Weights of a small transformer language model.
Size: width 128, vocabulary 512.
Architecture: RMSNorm before each block, rotary positions, no biases in attention or MLP.
Training: a variant of Muon for these matrices, 124M tokens, 3791 steps.
Each number is 128 + 24 x the weight over the matrix's rms, rounded and kept within 0 to 255. Layers, rows and columns count from 0. Numbers have three digits each.

# layer 4 MLP up, 512x128, rms 0.0804, rows 243-314, columns 64-127
138133101135137119161148150141150126116125138118145114129120136095074077112132126141157126132157101114128128105145138118112127095173146091144106131115120157187115124117122096150141117134136063
172131108098109153098109077177138098161154141125140097108121136117144195105136154113131142097101117153099115162152089176155145138111157095116157138161129095150126125164110139112153100172152083
118074178133115138118125133133057127140128138141064080129126116149117116110124146094122120077147094138139088173150081145109123173130135124173132090167138107094135138103103146073150124085100100
119106147106096112138062168087097112107171140182126109155128160141138118124111105168117108112164130113109123126172164123125123174134109140093102134109131125136121145135163137139138104105195141
121163133155146096129156109115144162151152117131107145116081152166122136096097137134135157165171129105153159128103157144151135088106114103134085142109116110121125084146124105119182076114137144
115110108168179110132150132106112177107153121154153114135125097140119107126101139133159116107132084143118135161144156140136082113126154127135121093149101121159123100100141149160097159092107092
126136192123120138140101079160119152123169158137100129097088161117164123214148121127135127163157138123126146172117132132131110110121127098122079131122112115169149137137140154121132132067106103
113103142141119126104112147162121080149140103132122126134137145140171121146168075162091087088149134137154127141125081139148108098152160086096135145089170138124119168110138151134151148135127044
141153162101187101125117122087129130159112144156102123197142140131111136091133101116138095119117098186120094137087151129146087119139108130094121114150121113072123137117178153141143098121156156
110118102137134108081122192129103105130145141162132139107087074137108134073124171152123141142154169152140155120115136122087153132117165124168122124137122158123141135102103114112149126107129120
141150125148128120095114092131124126095154117116163147098114134142157168165123115086150116116124125101133125071133113158146150145140144127119115104103127159132107098135122113108150106132125119
122138141140108109158105127095102126108157122129154111124164117092138089140121113192105140117096160103112150143103097103118127158121085126139133162135149110144107116154122113093090090153109129
138117143113125131151115131105136108162127121151101105161177147092121153133152111104107139151146157129138146133121176166128116132103136106135158122151146100128088104081154123162126114121108174
158153130138163090147158130135198106125112135129127122164154146122121105129150143111090137105151139119147135106140153154132139143112177105132148114107108102100141164135144115126108133125130117
146123144148102132169128136129095129154135098111148139137128097140093145134175129147124150088146143108155166109110115075162106118142107105147126139134128123163154158112148158148146146104173132
128109150123159076129099140108117174160109107165136152133160109136151099154149121120077162138123153135135108124110117114153155132137150170147097104131120100111112144119098120089132129127075145
113112087145135089098142058132091121121100149127136177127095149089142151120122168174146109118127152184133109114095070110118149092098139132118134093126106169159172123180125195113183122134147138
136176144136097146089095137110132079128096095142173150147152161154123119123095116096103104107111117116159101128120107142138138118086147152173087149105147111138105128160137099187122147134088092
130157110190056158126148130104136131151092177159121140135101091156150158128139110131129155109090130105099125137100097148157113127074122105120128158150178091133080140140137132097155131126101142
129127116151102173109125110142161159134138117106148125151130161122109139142100127122200115113161120110140130128111130106138160100098128117062080180139171133129136124106181105095135114144126164
101114156179121093120127096148148148149158109065156118129098110132142167099132135127138094120156125079128115104081116138116150129168120099139087142114150145109139187126100102106134126120133091
156101114141116128139123101168146112130172119090116140134161129163136116135129148105114139135141145083108134115116124129146077110121103064137139119140139095118208129121130110084090102139174106
120122161108130108120092157118123055139107130132082152142148097179177123142108177143127116158127134148152081122120132103100113141160135144165168152160135125132109155173136132149128154128168142
140129134111144119127084094116129129102108125119132109106152125116142157106088110147128102112153136111161173124136186109108116152099127121135142137135137157080154169126134143157102096087139195
144122151107129180101110141125128162144098111156101150152134172145190113147127171120113145145123115137059177137093128122059163167122120117117135118183123150133132092155115119164179145104133094
116108146098167117147111127143149090154110116113116107111130143100126098097137127112138120123143146162104140114171126116112135127135090094116129118102140136108106145146079134101115143125089100
132109165141129155131152125126114143101136165147129190118083119141121174102112067067147126141127142164116106119099104103150113123129107175140184129118126131129163126132136123072139167163096123
156118117150126116134121141153117148133123129115133129108130103125131154175094135083114111179087126124152134152169148132130146107101137159146069117117105094087141140132119128114118099149106109
162147106116110131154166144116159163157148113130138100097132114120138118125146141147122121133102141082135121170143136102131094107150106099094162116153131105133149129181107138073147124124145110
114124139097122134135105097160177141144151131155118134145115197105126133159107152113095114103137094138156110137168158127156108068146117131099156090140156148132153147082125129147144099125162101
170100104144150115091158142121144121135107134081120162113157154104144147128145147109127121139094140137144117096176131117134173152106160125115142129111127138125095143103146149138153136144117162
099130146111133105129086134131196131137132112140102110143096125164160129172137126144145121135117133098126147130127129122087133102122135097137111133112148138133082143103101090130108117145114111
165143156090126120107146167109091137111163138142134118113096157102121148097142121162130108126145112151144095157123129118132120099132130110110112127103137099154147097095102099141125140133146095
117072115126126110134095178122148136092076089162120159114127126122130165135131116131090122119171117150114139121163079079135117142111152136119155150110141142136152120152104073122090139147167120
134119123139114152124097150113146133167127136137128137148134118172142049175140169134112116114135132123082072149106133117122156173150131145119152142125103096105134144137121178113093091117122185
181101124106142137155195113163128129137140114138127140133095113127120118156135152111147106121132151142172112114128122089093104126145120143089126101115129089170132160153179128119097110145102095
131126103118119136138137148119145160164145127123121175110117090157082109121110131116136096154120104115132089123130148164103129082101122110095076128106120164117083191106111174177108054152129111
139104156095126131128114094129185131118062117106113140150131107115132134128115110151111159143133114097115119098080136167116150108110087136150114101102109177098119109102162098145105130162101142
148174103095181115109128124171143158125125157128139180142156158111135129122133090128116142128111175159125089121131107197128135094086139143104113153135085177080142110118068136140156112130173136
108125102107160131137160132110135132137160132152137141114163114106135082092152152167155112113145109077112094157123121170154152108119131138146152097133131177180116142131143111104136110121145133
105078121084133134109162104121133139131143144150133120167094118139109081129166101112091164098088135142121109122130143141164100182118173097163105112150113141127144122127136144138103132129114151
113100100132167102117162125118139126100080170081100107151169090160130165098134100158167129115163102110117119110153091161133111154134171105132123133117122139116128087151143099141142140123147099
081115126122131129108109083148164116143158148097112129127131181096104094132169125097154108087119164130145100134144115148145143145130129088118089134088128123166120166114129118122127151143114122
129158116089135108141125136135134128125164125108118151181125123084130162098119135137123125135156106110135086102122112124102146118139106117122127127134131176135107153095132090141139127178121173
122118121136133140137106126103127081147165112171116091141128135156134091118191091126137125118129125134090117136174132126127144123157150119136097057132136099140142123060120129088116154120113171
161129139154086120119086110121100147114117128104134132111172120118114110134150162147163112082095144112139118092127112145088153126130134075138130118132134110114096140123109119110120123114131142
154153138112106139143123107094118127154134132130137113143092070130130114128106168106088126102117097129112157093136143165126135173148108134130142139152125159135149117139098152112131177083134122
114124098112157091138099091135131113176131107155100143124142137094109151111143103110108168132091116116146165107145156156122120130134122154142119119142120101122117161090095149142129128082127143
132109122093140106110117153145152119096128125143135137130174134123147110117117117132138129119134139088133074154096120114179154125158117135086098141106072123110130106147113110127121152125155127
125103117150167164159147098116142128114130139094154145130124117125155099110116146162106135136089171124135131129139100130188135107158112113097114132088102109110174091177095122142139084135139134
123188135129107130108133113126148164141097147185112083100113096109145187142161124117120170126162133147082135104074082125093118128104157131139137144171129110143125138127129112135104090151126127
143145093134114116115104125105096104139112133131102121144129114139121125109136155142125114116133118151138140165162147146149147104137095152090113156166080101178084094149159114114169112113121178
139159132125097119170126125117093161110123091104120125176151106106156115151129162118182095163131168114114143140093130149130113093149134113130131131140080104109155098118122137121144147088113107
152097150121165106139126108152151128130133099091106118102121117156135152074139123121131103126122109154151060123139122114113144101140154142086121139098144100122165119115133123099109142127111127
107117143133111149099138148144109086131171134149125134110124126093113136088062102127183157139178102091142111127140127185109114137140126123109122093091109125141138155131146126121102128145111119
128108064130105155097139102132132095107114137166126098146149149144151155146085100137107108122120118167133130112135119157098113102126160147127117126130138136125111098158111185076146097137128109
134104109150156133112142176138139144110114183154140068125128147124136075136138116113113107104142120125128128141124137097103153095121090177139169105106102113109131116130120137147117073175084091
106108128131124138125158125105135133173089124109191112115146151155113131078100103151186079133124094111157147114147079138126116136101141139156091143121122153141118090133132151117108137089152101
155141076092134117131082115069163139100099099142097134135159128086121078145077128132146095098146104186153104140153127120102106123127088103123124109170152130142118091151150140109134091128085147
121101103120114096086155104114157133126074111115119132124139121145133154121095156155128162092130180095114121137111119144138138081109147140119087147160117103143125091112123142116119138132144156
129153127133073167095133106142162128139108095159127153124120104086137112123123133155091150103130122139148108138115145126154102112138124137097156128154182138124093113130136103117099110120127081
115128122156150111112123111137124151110121161130107108131092122118115151124114108150129107151135167092128114105152126120114122174148094125131106103111141141086098125112163107134145132113115136
167144060159136146124143152096127109165104117153133107120135127105145125121122157199090151118115100136091091169142152094137127140086112078105134155084146090140133137152163123122151128123162143
143113143141151156115127151120089092128106162159123161142152123129144133108124144127122133151181143130157129117146164140135101135084124103134110130177151096101154088163108160142145128115149143
105106091169121115167137142129161195134121113163098139121111144169143125166108105129149145104093097157152123131128102109121142111128127126115132125100158119141123160114187161115138125115131123
156094128112113106126139102114144155085143187129103122141093096156162153134112151094161131138106151088171134147126128060103139106129075167144108126087134154146118111110120073127146135110151147
136141121110093133128145152142152166132132140099137127147119102148111122147118158118146141131090147127109143101174147128112094128133118144145099099134137166048104091071136121137130138169118108
146129131114107118120108069130180132113116132141138144140115132092103113118100137122095120122106162134170147126095143110084095086130088151109109109092131085140182099162134140123133184138129100
111132180109144147135151126117098154115153101127143154092115126118080149159157153128168148050147092133133130099119087129142151141159128128076121084115112109124162153138104138123159116094149140
125091163133141120132155102110134126098141125192084122149123132119097141107136121146144160136125151129138162104120138118138104138129133135123058102097102165153115093112094119143143100145191124
152078123133120158088143117161135137108116138107163141079129152125135078150119159125131135130134164133101144154128076111165141134086166118103127156143127077122140128136166174110151122148164144
091121164099151151126161138093078088157103114147129158065137133134092138081133151127081117137137183129111143141142112140133101146124134140129171116096186143125136126102111136081143129149107104
# layer 4 MLP down (transposed), 512x128, rms 0.0804, rows 243-313, columns 64-127
120121138142123180132131117110084127141098138106135130108133142169160137164137165146097138122132135160135129127127150116167125125133130142135147091105144105093109085137124155143125125142125086
128138117076110115105146115133095099138137120188158140108129189141117165128128126077130087110195127146130125117115151132126144118079172179150136150139108150142172152153133083112158126165121109
112144118165093094211113138095131164116118094100151150171150104056156119140143155109103164108169109088105102120102165084081138130155135099120089121134097134115078135102147132140145106144115071
117120142105168165152093150122116122137111145198146137144112098115117099131142142182160118095131119139099096113107107092178113109134112126131146098173136152176101153173118126163079141114139121
151120150132154113107177151139135162125115126128092095159110139164123107100093138128109077152131109099172143096126129137156133111148115079109136118105130124139144148097151126117120145108123113
104103144124127172141125149142114124118059134143124091130116106146163130133135111067091102135116163138112100144141142114144090159090112144141124135157154158147117087197097125120118122125119147
182080135097107148140145161189143146099095147142108122085123123140133111113157145126139139131135150120119132151143118134083125136132139092146150130142143090153088143113149124105152086101164148
108108124174158079155149079101152141149089133119143109127113106187134156104132129187147124141116109157172123104161105104097115150172152094139117127168119125126086147090108090119129132087119149
170112137121096123148118132136117173096126130115132112115118123134158145070163143110120132082076188074134113074114134113161113112088125142112092110107112109134182101141119118138125109130134091
137118122051124136147159144106144106100103154112125151145127164097114137126121155137120141143155116093148131151174187150127094144134140110099128121120134101120139128130144117146096158145128131
103117076135153097147107129121147090128092160125124130133132123104154128100158148123110155123109104126113109145128102144161084159146151147120140144101105084096139127126102143142094134104092140
138129145101133142117104110091136117113060141155172113159145121120119148140123151115151138128131131096111163096112133104170160126109157117158105130117169141171150142133122078097143144115161126
127166122124095114117126150154140136125136159105166092084118109122123141071139120136149102112129125143078134137141124120092130154106140160181135139104096093091079113116161135130127126156140152
127085119126119181093123128106154094140142150114140111141108132147161145096131139132131128146182159156135158166121147119103103142171146121124122138125078111113134160075122150121164133162110101
172139085111131084104158157103120122128126158138127144176146098148143149115170105159094090142121099085125151106127147170096110144135110146124130135108109110145159142096130156133118118122102099
130146091111095083104134102152107128128124123101102109129120159084117155125141140137128133120144154144103133133158121084142093108131142098101136161110110090149135119101167148141099147101151146
133110094097121167119110121119159117103116151108093131118173084107184119079112128136117142185131073138132105115137114085105145128128106101137149148166077100113088134185137172106150127114124127
144099117113150194147158118138140098158137090157096154180128156098154148154144139144123149144082102095112095116115138110105099137097150112117140113145147103154130149157133111100142135146133123
136112135150100131070114110099148168134123170166117154098106123121115078126176164118130121133136104147100127153161141121162126107098137109124120115145159162141133161138134156080143123108119086
112137126111111125116116125101151121108128108091105163161145127103139116101155129119112127149116138143116152144150136093126091066120157154187139133106128114125151074142096114120123136129160134
123111175166097084129159133122095108145152154134152134173116114104153076157119134111148163091147074133120095131146132123154099124129086133118110155118129115114115129141086163106120157123115108
130094119124115137135143120119105178136136135096140132136111136100124131165111165109153114144098112121119133128146110127144096107162136130106185111156144136147128122090158134157097141109164112
133103124096152149126144130129157106115164182132105095110118141145118111093096106143167178148168154156113156119137110150143119139125151166127142134132106172117133134116156123137128126168116117
097132155156079110115138150147130123128144144162118138182113104111118137142150119147125145156104153130110139101119114138125157116078120131142087102130151150149183163156146081126107112150128119
155085165119091141107102131119087159142199128106131145155086129109145140142117119122143158156085116138105141158122108161153134119126160105120114093088157136150090126120131180119112183143147139
127112116147140151107136098118090160122105123151103121166160140184144148152133115158111120127096123107123094132096149126147102112170162108107073160120132109132139114127117133190128156130099136
148113163170148110120116117135173139128153108090157122115149119107148140143156132111064132134128114152139161130141143103120130173132163109143103136124144142101116094138120144123166093076159162
137128118108164158072070144100101112124108160094104137094119105130118183137084108156165118102121123118175171130152145108146124141147117136148153108102146148132153125143116118150129105117127111
157148122096115130106161152147143114125146107137092134113161159121093147126144137102148092121119127128146118091101156108142135139100144147108168121123150086135139123172165124139154110118109124
125137110160141119150091130083113105072126117137173165128197132096163082133085136105138165085151149104123085122147116150139154124117125108140141119144098071073143095147107109129104122195066122
133124150120141164116146140158133104153116138109114146127146143129170135136129138109103102126136128151151110131145131137097110150129143094108136144079109107123123147133158123129162105130106137
128109108131142085139127139111133132119129082137123144111115134137137108106111093116144099146134163166182132118146155131112141095105153131143111175118113143110100096136140162107091123153109099
120112127171099099141160138116121122116128162157121126127106144145100125113120112098117144142118149067080137126103126152138104133114157113136097123168120102111184171138095128094144128141148158
129131092164134138115114105122136193141134157158106135121134094167126162121127163144124071133131161138139135150108120124091141155125138095136141116125111125093090185079039126168090137110177078
118157119126125107146109147106127135105108132136111099112151137138123104153122103149136118122136150161097075111135149181144125125125144141106160115118135139093152109125157101138139142162135134
118136180111127103174150109167131151175146113137132087132084140156157151116139144158086144152136093131067144135120079127120119106108169079114109153133099158133156151104120151112139117146149173
115087138112165162142120107144151114162094119125157104131116139105122123130066124143101111196132103096123087126166151144114160115111120079160149104167124170136136144115104138128170137105104169
172151079104100091129146081106097155110087106052161130133145146094146118144146090138125154147155120113139162143180090100112114150143130110118155136151144132170080101144092133098146140102157137
181161139095132074140103107140139146149104139118118145175141087119099125156134125124207162123080168109109120141124104078133110075133111158119143159112159104105146135107114102122168136117155099
144137126153122149135109114126109113135177092135124123153114131103157156096138166108139137156143148141095164117082141079115166127107174125172093133133122139124135086112118130136108100169137132
145122141095147150176140134128117068106145120093107091126150186124155132130137131162101153149106155176159105146091088193120153088113126122125140115153081123162117127114111129111138107096125132
118163134097127138170117111113093119129121102133116093136157139097133126079137121095190115117123126142156145114127153150108156145145108138145156181127151194114124152105133124142168081113120118
088136107115125157126093114119130139145152131138132166132125168175155127144093110148094113102113165119088136101159094092131133123187135116153128089125123121138122097113087133110127100139164125
111115144154099117107105107127114124108136082148148106113148139143087135139152132127122081111109086184105125119153140129132131128123150099140141163124125140112145116144149119114154098107129155
116107134117160087085121137153150098113133114158109119115104177130176180143173140105178185135145122081144137147117131130178146135110148166149154134077114129131133121104144151097180123119142112
132124158126124120147152137141154115125110128084107104119115146137141090166115133165096105160105146149138101109069132133156119147066136147132090118159126137119105105108157108138121112121155154
153159143075142108126129175143106117140136155107156110156139136149103131121145166128137110173131109155109116115118139097137139162132105133140106161113129136155134126121084129147137107105135135
118120093114117127090179129111090142155138141113110139127097129146131149167147150147100130135167115123091140116121108122100099105128120119147099140161140117138115154124134152128139101111102134
130135118080124090123150145138164103150109122139155129130115135159116101160166183104122152172094128137135150165106120153121105115157132139136115100122126117124108107122130180158136116117092151
133139097084157147158168100201092120188172066105155131179097143083136148160160116131119112105081145096144160129105129134138152111153145142136104115154096122139142137140145099105149111163124121
139100143134134181153104126166130165100097138070121122100085132125120152135119098150170133132085118104102098094126129100146137122073050131094168122160154135143098118093118107138088148139125097
150113133141097160149113130142113077163123133133116141138140145115120152117122122138130128094108134105164103165119118164118133147155120168113107126129162170099146164139112140117083129127136104
146116108138152134106096131126133171106115105157142174137121124105076115162138151128127116123150061109080133133113152132165135128107130116054106084154111094084137072121142102128142106125109145
102136122111109168114165136121084114103121140149145142095098166132136123144133142122148166126149168127119181102111119134116145140133088111136098118188102165089149130126127142181154105132123143
119129136131097105127167158112111181097107087115101139143150118061133128120133104138105114124123106113123131140121134114124129159103158102163147141147131136107124105114145125098125172158106150
098137155113177083132164110150122087116100156163094138147095141106114121137150106131124091170140180126132124097134104156120129135166142137145127130062164137158107116056088131153109124116133112
149132108132092072131138142119141110104099139159154150117136122138124145102098115145150128149138122144124134129078143126168115131148097100097105157115136115117162125137097107160099093165145128
145097147081121114158115116129123138175141115182127104112142111138153155095145101106117109149145108150153130175159149128102126158150111172083107149158148151141111165167082111153166097093111131
098151095110124168157084126079169125119150114129106128127169153145105094148113084116129111128119141142157128117146130132098133124137095122141129126136124128101116149193129124109178140132125136
110142114151149117156147090143158131155106133100116110107142157139077138160138143126131111143116178151132146117102138157131114132149135103154134103113118113168167119087179135112160134110099104
137136126101142085191124069096131104122175119131139172151148116126151138103157135126149119142134120121147130122141107110143137143105125133125095093155090176148134085098108139124158093099151138
117118149125125135126129174133138109145101127115154125154140121154126088118139127100111116116111117100128140098116095135102125142106137121169169143152109111130150139158095129098097103155131170
152132131151134147150114168112103164103098121140187138156098134084161154119132083129128110112112139133111113109149094146117138118107135161117161098157102089119125098093147103125080126125112126
181121123089158124128094063130135111118148086138129103104118131137110125112096121129148141117098088116113148159147114074114123113178149137154070111159142127122102120146113113117119159121130141
140123128114103125149158109162103092127134165109154127116164160122116134119156163115136112146096114138125126147146138094148132111112123113149151131167183159119076120118147083125120151120097138
118136129121125105120076114123156137122092079127104103135167113119118089142109131131142112145103121109159142125128161117147120131141076103119134121125155131138164095097160077130094116072147129
124149142164109137110134138168105112138127116157123117154148089097137126161136115121116092152122124151130111148121123119140141116137115181131131130148134127149085141117105106103167119133156179
100158105142138118160105145131144092106134135109101142151153135166118131083148103104114117104134102132145169150113126138064138146139128093127115161117164156128116098153117113108116129119152122
124091160096133084122112097143145165119093104124138125103120154105123122139159101113115168113145162115139166109143143093138164089116168131094142160105153135139099105159150147154117129095112126
133112148136158111137122126111095092161122138109156125109148147144127123105149141134124140088105138132086112096141140158114170127148141157113142121147138117089095117093075136115142144130089118
159129129172117123103153126103138095125125109093112134143186127101128177100122127161121125171103129098140155105102109142111117100114141140104139153104125128129130155142134125139151139130140105
# layer 4 MLP gate, 512x128, rms 0.0808, rows 244-314, columns 64-127
171142130083080176147101142132128101148127148133173115118112135109162155091124166133140129076135100140172095167113127127083150107100117108127102085151132142128122132072145168125184141130142131
122133160128102119080089141169126152105153130145167162155155120105150101152121117111111125147150131169098115162138201097174106141091117111132146138188083148115114118133165157107119115103124131
149104136143108155118142086112138131137174096155093077151143156115106111093149141083135142139176119145094113173122173120143142141188154152151125120103128116138129110115132117192169136115168120
130105083157144089139146157139147102140165120105100148173115135151062127118156165147102099103108125124139148125161128160113122117153168147137162152117108157200092145122119134081133173141155135
132112157147124121107124145068091154117125155154077125133123110133103107124116127139111110155134133140122119145177096122142106116140129113085112113150145102165125148156128148140128162128122143
133157120200158137138166091140088146115104121119138117152120108168161170129120091129144128129141112116134081159107137112113123075168164113120154128125104140104162079138087084145157143177121118
103087127149078139168113105080123107151142099159164175108127137105115087132171135104104118151082146149127141168147138097150131111156140113132076141197135080158138124123119098145127118101135154
136083119150121151167136128140160175139134121138167102147096134113156132106102142185119124148130114135141128169142128105157146135148137123175147146134137092137108129115133137141143097097090151
143119124129108171062138093112139108127103146102092121147142109123180132118138086117099144125146190056080116124079158172131133150140127094120120164117134147150080123092139096167147117149128093
124141127131139163111122100119140150109193113166116161083122131119099145112155122092142094152141164087183124151128162106148112148109115155108139144155127075131103142120123107145116146143156124
128124129154135152129141104125177096169155076134132170145132165131165124079138152130136105144111119096169138170128168101092109150133116132106146128101121117133117135105135094091147137173107120
099140146106153106114129151140132097130105098140133141123140118078143105130144112169157131098132097141099139151141137123126103122166137121086118149109116121083135115142133132143106097146121145
125106134138113134118109163147107131130162153111129157177066145104156133149123128109080124141116114101115178171141158111103158087146122164144154109141137140131143098133110096144109150140156157
162159155139129115114165107131105104064116112162110135172128137136125116135139118160126127121171103122162109114087138123107098148137142109126134169157092145124124167125171094098103129080114137
123133135147128101151133167099145103117120130127151135145095142133157072131092089158141152158153113089150139133145092107124154152157086156146133109142116113089156111160133129130120125159111112
125129137124137109134091065154078108168138125141130120118164134108099144131077139123144118113131127114109111129108120123089128180146104107165112144119127119132086140158138111115140117156160160
104126155112096092134095152115173137151143137171156121134117131102118119103131138135151114113104156127158070123120156129104144104123114158168134091109148129136189135090191124148137106161118144
111113162213161130162115105121131154122132051130137124133157107146107138094103131151112174098080159126125103138111147158165133135135130128074086126103173111132099178115131184151101151099107132
099130139123124173094145170106123158120165174131103123110139144131117142135162163105120099134120147126095124129117100100136114117118156154117144146137130130133082139100117144132153121145135121
157110120136119153108088147112142085164110083155146145161129128139147136160107139129171115127109093145157116160133147145174116143114156110110131154117124162145104101105124124158094150133107128
129143140133155131122129123108121175196110114098097130154124115159170090131158098141098100146108152067129132124135092163122110099126137116097110154133144077146133076154124094114100138159125103
124126140148110129150158151097123133138153106130092158100135129102125133163119145154105110105115156132148110109157110134114160134131089117130090124137170132123084169142090112125120160128157099
104114105156112115126159115133087128129179160125122147129106118124172144134170136126109070141152155137168119122098086120087111150147133146078129108133128133105125155104102149142113109135163148
140092118160147193095109084144124125149145172142127117131087142152132100116119144136161126113124091119113119113121136096110167103120194091115122163131136159137125096086098132157133125157092107
078132126151117101164167121144128105138143132167139129127112156134142138154128113148135116130155144134147156174130075121159125087148112144144162089135127124141126124107077150141147111160114148
136118125131124109102151081115116101152155111144099131091160144116115126085134124129092102107130126138090156121114150162142127126113121152137132091131149100175139123131123122106157097136094145
158149105150131132125172143138123116105137142172103112122118172154103148130133102102125170178108169146104120144141100094132171106122182160085179146151132139153131107129161113136150127175141115
156113129149110117130134147148107118159178166141138087119112152145139149101139148120121114097135149133119151139150136080105071126172105121163129110102142094107148126115119144087123109100163129
089130141146103139146151150152113174118151158118115134158140073135115088119136170095138124145137162158099104122191152151132157097131122155152190107132142102116102131079129143160087092170122107
127118140126104142120171116113101171100132123151091126099156152139071098128143166157152153117117114129135161124132128140146124070118125151103137108122135122161154117094131100112113161144156104
122145131129114135126116150071115120137111105143093118122084103111163124112119110169123138170135129126147127108125138130137140128155161115119128108129135139176127150118105139152169116156126150
094133126128112117162111117112165119135181130140116143133146099158127141129109187143126182095153141141094101111137131138118120123110141111137117130118126116152125078107103120153095136135136113
073103166137114146133114132123147085150122136091152162164139133124138126151142130122151125161132070180166120134112129137129125109156152116172127132160099149155058128081112144113111117141148121
126111139173153123170132113167161162159112126141170121095114131126084085100159127136104084103155110123124120136120152111136107153131137193132152153172097123099134114137098151125139129162109126
148113148128127126102097142115174108131148103114162140142142109139128118117094156114127114104141131178141130141135133138154118197093117063117143133158086133129161081138109156145128112144130162
112149141168105132149090144113137139117162114133123136139094090125105132081148128126131125083136087155132103106157177132130137092138176131117116127099093144150075133116134158177081097131131129
170122156117151122126142146146147145129158159092151141132101108108135120107133103124120134139124112116121166112118106096151176125121123157131149136135179109139115131096117147170140116106105110
152069127110124166176140169150143108149132090164141144135098120121099133175152106152163111125113106148114115167150135087111110151149132168120102106139158147137112150140166125118106157123129092
133104118153121097154141154144145147115103114090063131142123077160141148105149098133166080107136126168147148159102163173148117158139091106141140155132102126171149148144085164118105185102132141
124139131153146082083128187154160108106114152103135117097094132100124098134079104105151133102131123129108120143139154127084151148139135164163135098160149125145106087155148139114114145141156153
131093156106124111075121130094153132156133108135124170118106083153110146160091113145140141121166104141116143159137107124114145133143142095127109129116142093143106113138164171117136168151091114
149108111117139147130146141140123107140100120100160142133124096135181135101123170108106108164107164147153166136131110062114135128153149178108146154202136137141095102173112158106135166152113120
147161120094095142116133138118163136094096110130146112167151122118161165077144111098159138090149140142094120122153136130132114151105102122105118133107112129124096113104121153093118112179155145
200174116117138150111139114123104164151155114114086109133110142089161122149162102105122138108127109117151156155110121151166174107144100112131133132123150092131123134121148149126099073106143169
091095143158118171140133153137139133110150136116133152153136158126140135161130127140131094119102105114149112177125129150148129093123136093132163136198121098141142128101133132141145101130116099
159127145109109132146161101121081118136148115118161117157104128150156121158107119098165139119158141130086135149123124137103132153152192129125096115142131150130093151088110096136133131088144150
132151155118137143136100109145111145176113136112111138156112158126099139129078074124157144121147114129161118119152160167109110094129118162144101091116113112159147138101173113135133182098090150
119156072131169131121157140113167107120128119163112137137131138139161111102093075091095116141105098108156136125153124126133127104134130098127113114127113132093151143162128148126142096163143140
162104100168094139111131151098157176129129076121081147124158107107127126129090132086146134090123136096149099092153115134141125127155124122131133071152153113107135084121104131105141155102154129
115108151153153143214154118087100113144132191118108135145089083116138144125137104103103127159126180120156110151103143111124147176110099093142164114143141103145146124104106103128118112134143138
148134160149138119104151118156190122105130127137113103118118137157146181119091157141115132116142148114135130126131125102138150094140154083126151128126136119143125140179070138126113150161117109
150117138146084118127112147162161111106116098130110143158150117128147189123137143164079119135160131111135125125154099087133136128128099152128167134152122104141095140104122109101111130158148141
114116074121140135133123140132148100118177136145135127120151197110128083175119140113166150130160151158117120138103125102097160132130093145133133127127138145140154106130130144117129113146141142
095125149121116147118175089179134144145131122147141100177147115103076177142118096142155135143154104137112125131140124159117145172156123141187135111102126140110122120128140084112083105121161153
110134124177108125123097137108117126118168092160127161149158087078149072153100142132106147124120094154097096154143119142134098124134118041096142077092139121145159108129160146087119152089109137
158140154144125175140116123132114152091137139120130095140141134101110138107137112149155122098147115127112091163132133104149105099149128147154185092107123109135080105104114132128138133163138144
107107138163109155153138094137144126115127113160078101131143114128110142140085156134091131112168116112148117118106144116140147171170103117100125119159160144101127145123155164099106111113124138
134160144133110090119119133102170117101112157108133118088079111119140089117106119124153150088144142130131067123160089161148129140144134106125083108122126122075123119130088134125137161144129112
105113071148124109119138120121159115117095122095125156118128124096113138115129111097098114100170118112096136126129126169064109124126089106122152172116137130122129145139147154119107149162170145
125127117151173091163160124157124132119141144145118095122147123134116128172136136159139110130145135127137128108161163085122109115137167107141104126144140135122144129100133143130109130135117107
095148160141133143126130167105121129157111125114110119095160132152102146125126127118097104127112142137122185124128142138131172150067137119119110115134114114116157100162145152096139117119099167
139122125143145161163187100151155170113141084067163124125130167115133118101148140095106109124157088132122078147151164167122134130147127149123136111072130102159138143091140111084109105148107080
083142115113133079142126102125160169137142120147111134092148134133126125161094135156133159101110153111124152137123136104113108135116122110132129126111127159123126128092139175116103137113079095
137145108102137114141148124145107188133133163143166090131130100116127108171127079112109142131130079128079117089107142119150121091092125143127127118112105112122122094112125129143139132110106159
108117136151163123164132152116137121146168150070125146135100155139126104138138124118137145171134126109198137125143135137155069135162108091113167125142121113141117110108149088101147138129109100
142126141122092131129190133149093114159144094125154151135139164114147148141170141088175160116134115073130128124111154139186148177121192117105083084122117165134122137134163141142130112122129151
155105148141112153139094150104120120131156122135159128130111134081137154123096120113145099065132149145123120123116143139151090158093136142170133167118152146137084081155137114127128130117105107
122130125137156116075082108145133155152122153140129155135094112101142136135090068126124142138089098089168141156183143122130171139131133126116135141117150107139084163137127160126125089093119142
146121119161143154167138117118089144151105095149131132088153129094091148164102092145127117114138104101128123120122094142175153156090122121116118125103096119092118067143092134107111141190087107
090133116108115106151129116147139155117120188122103113124135158156151105166090139122126149109109119120099101125143104094135146122097162084188141159164130076133137132123118113143176095106120164
146155114173121142102153120112121130103160095156144154144130100159126122128100168159165104122087140136143117158130128158100071155135191083131138113122115118142137124130065126130111163101142122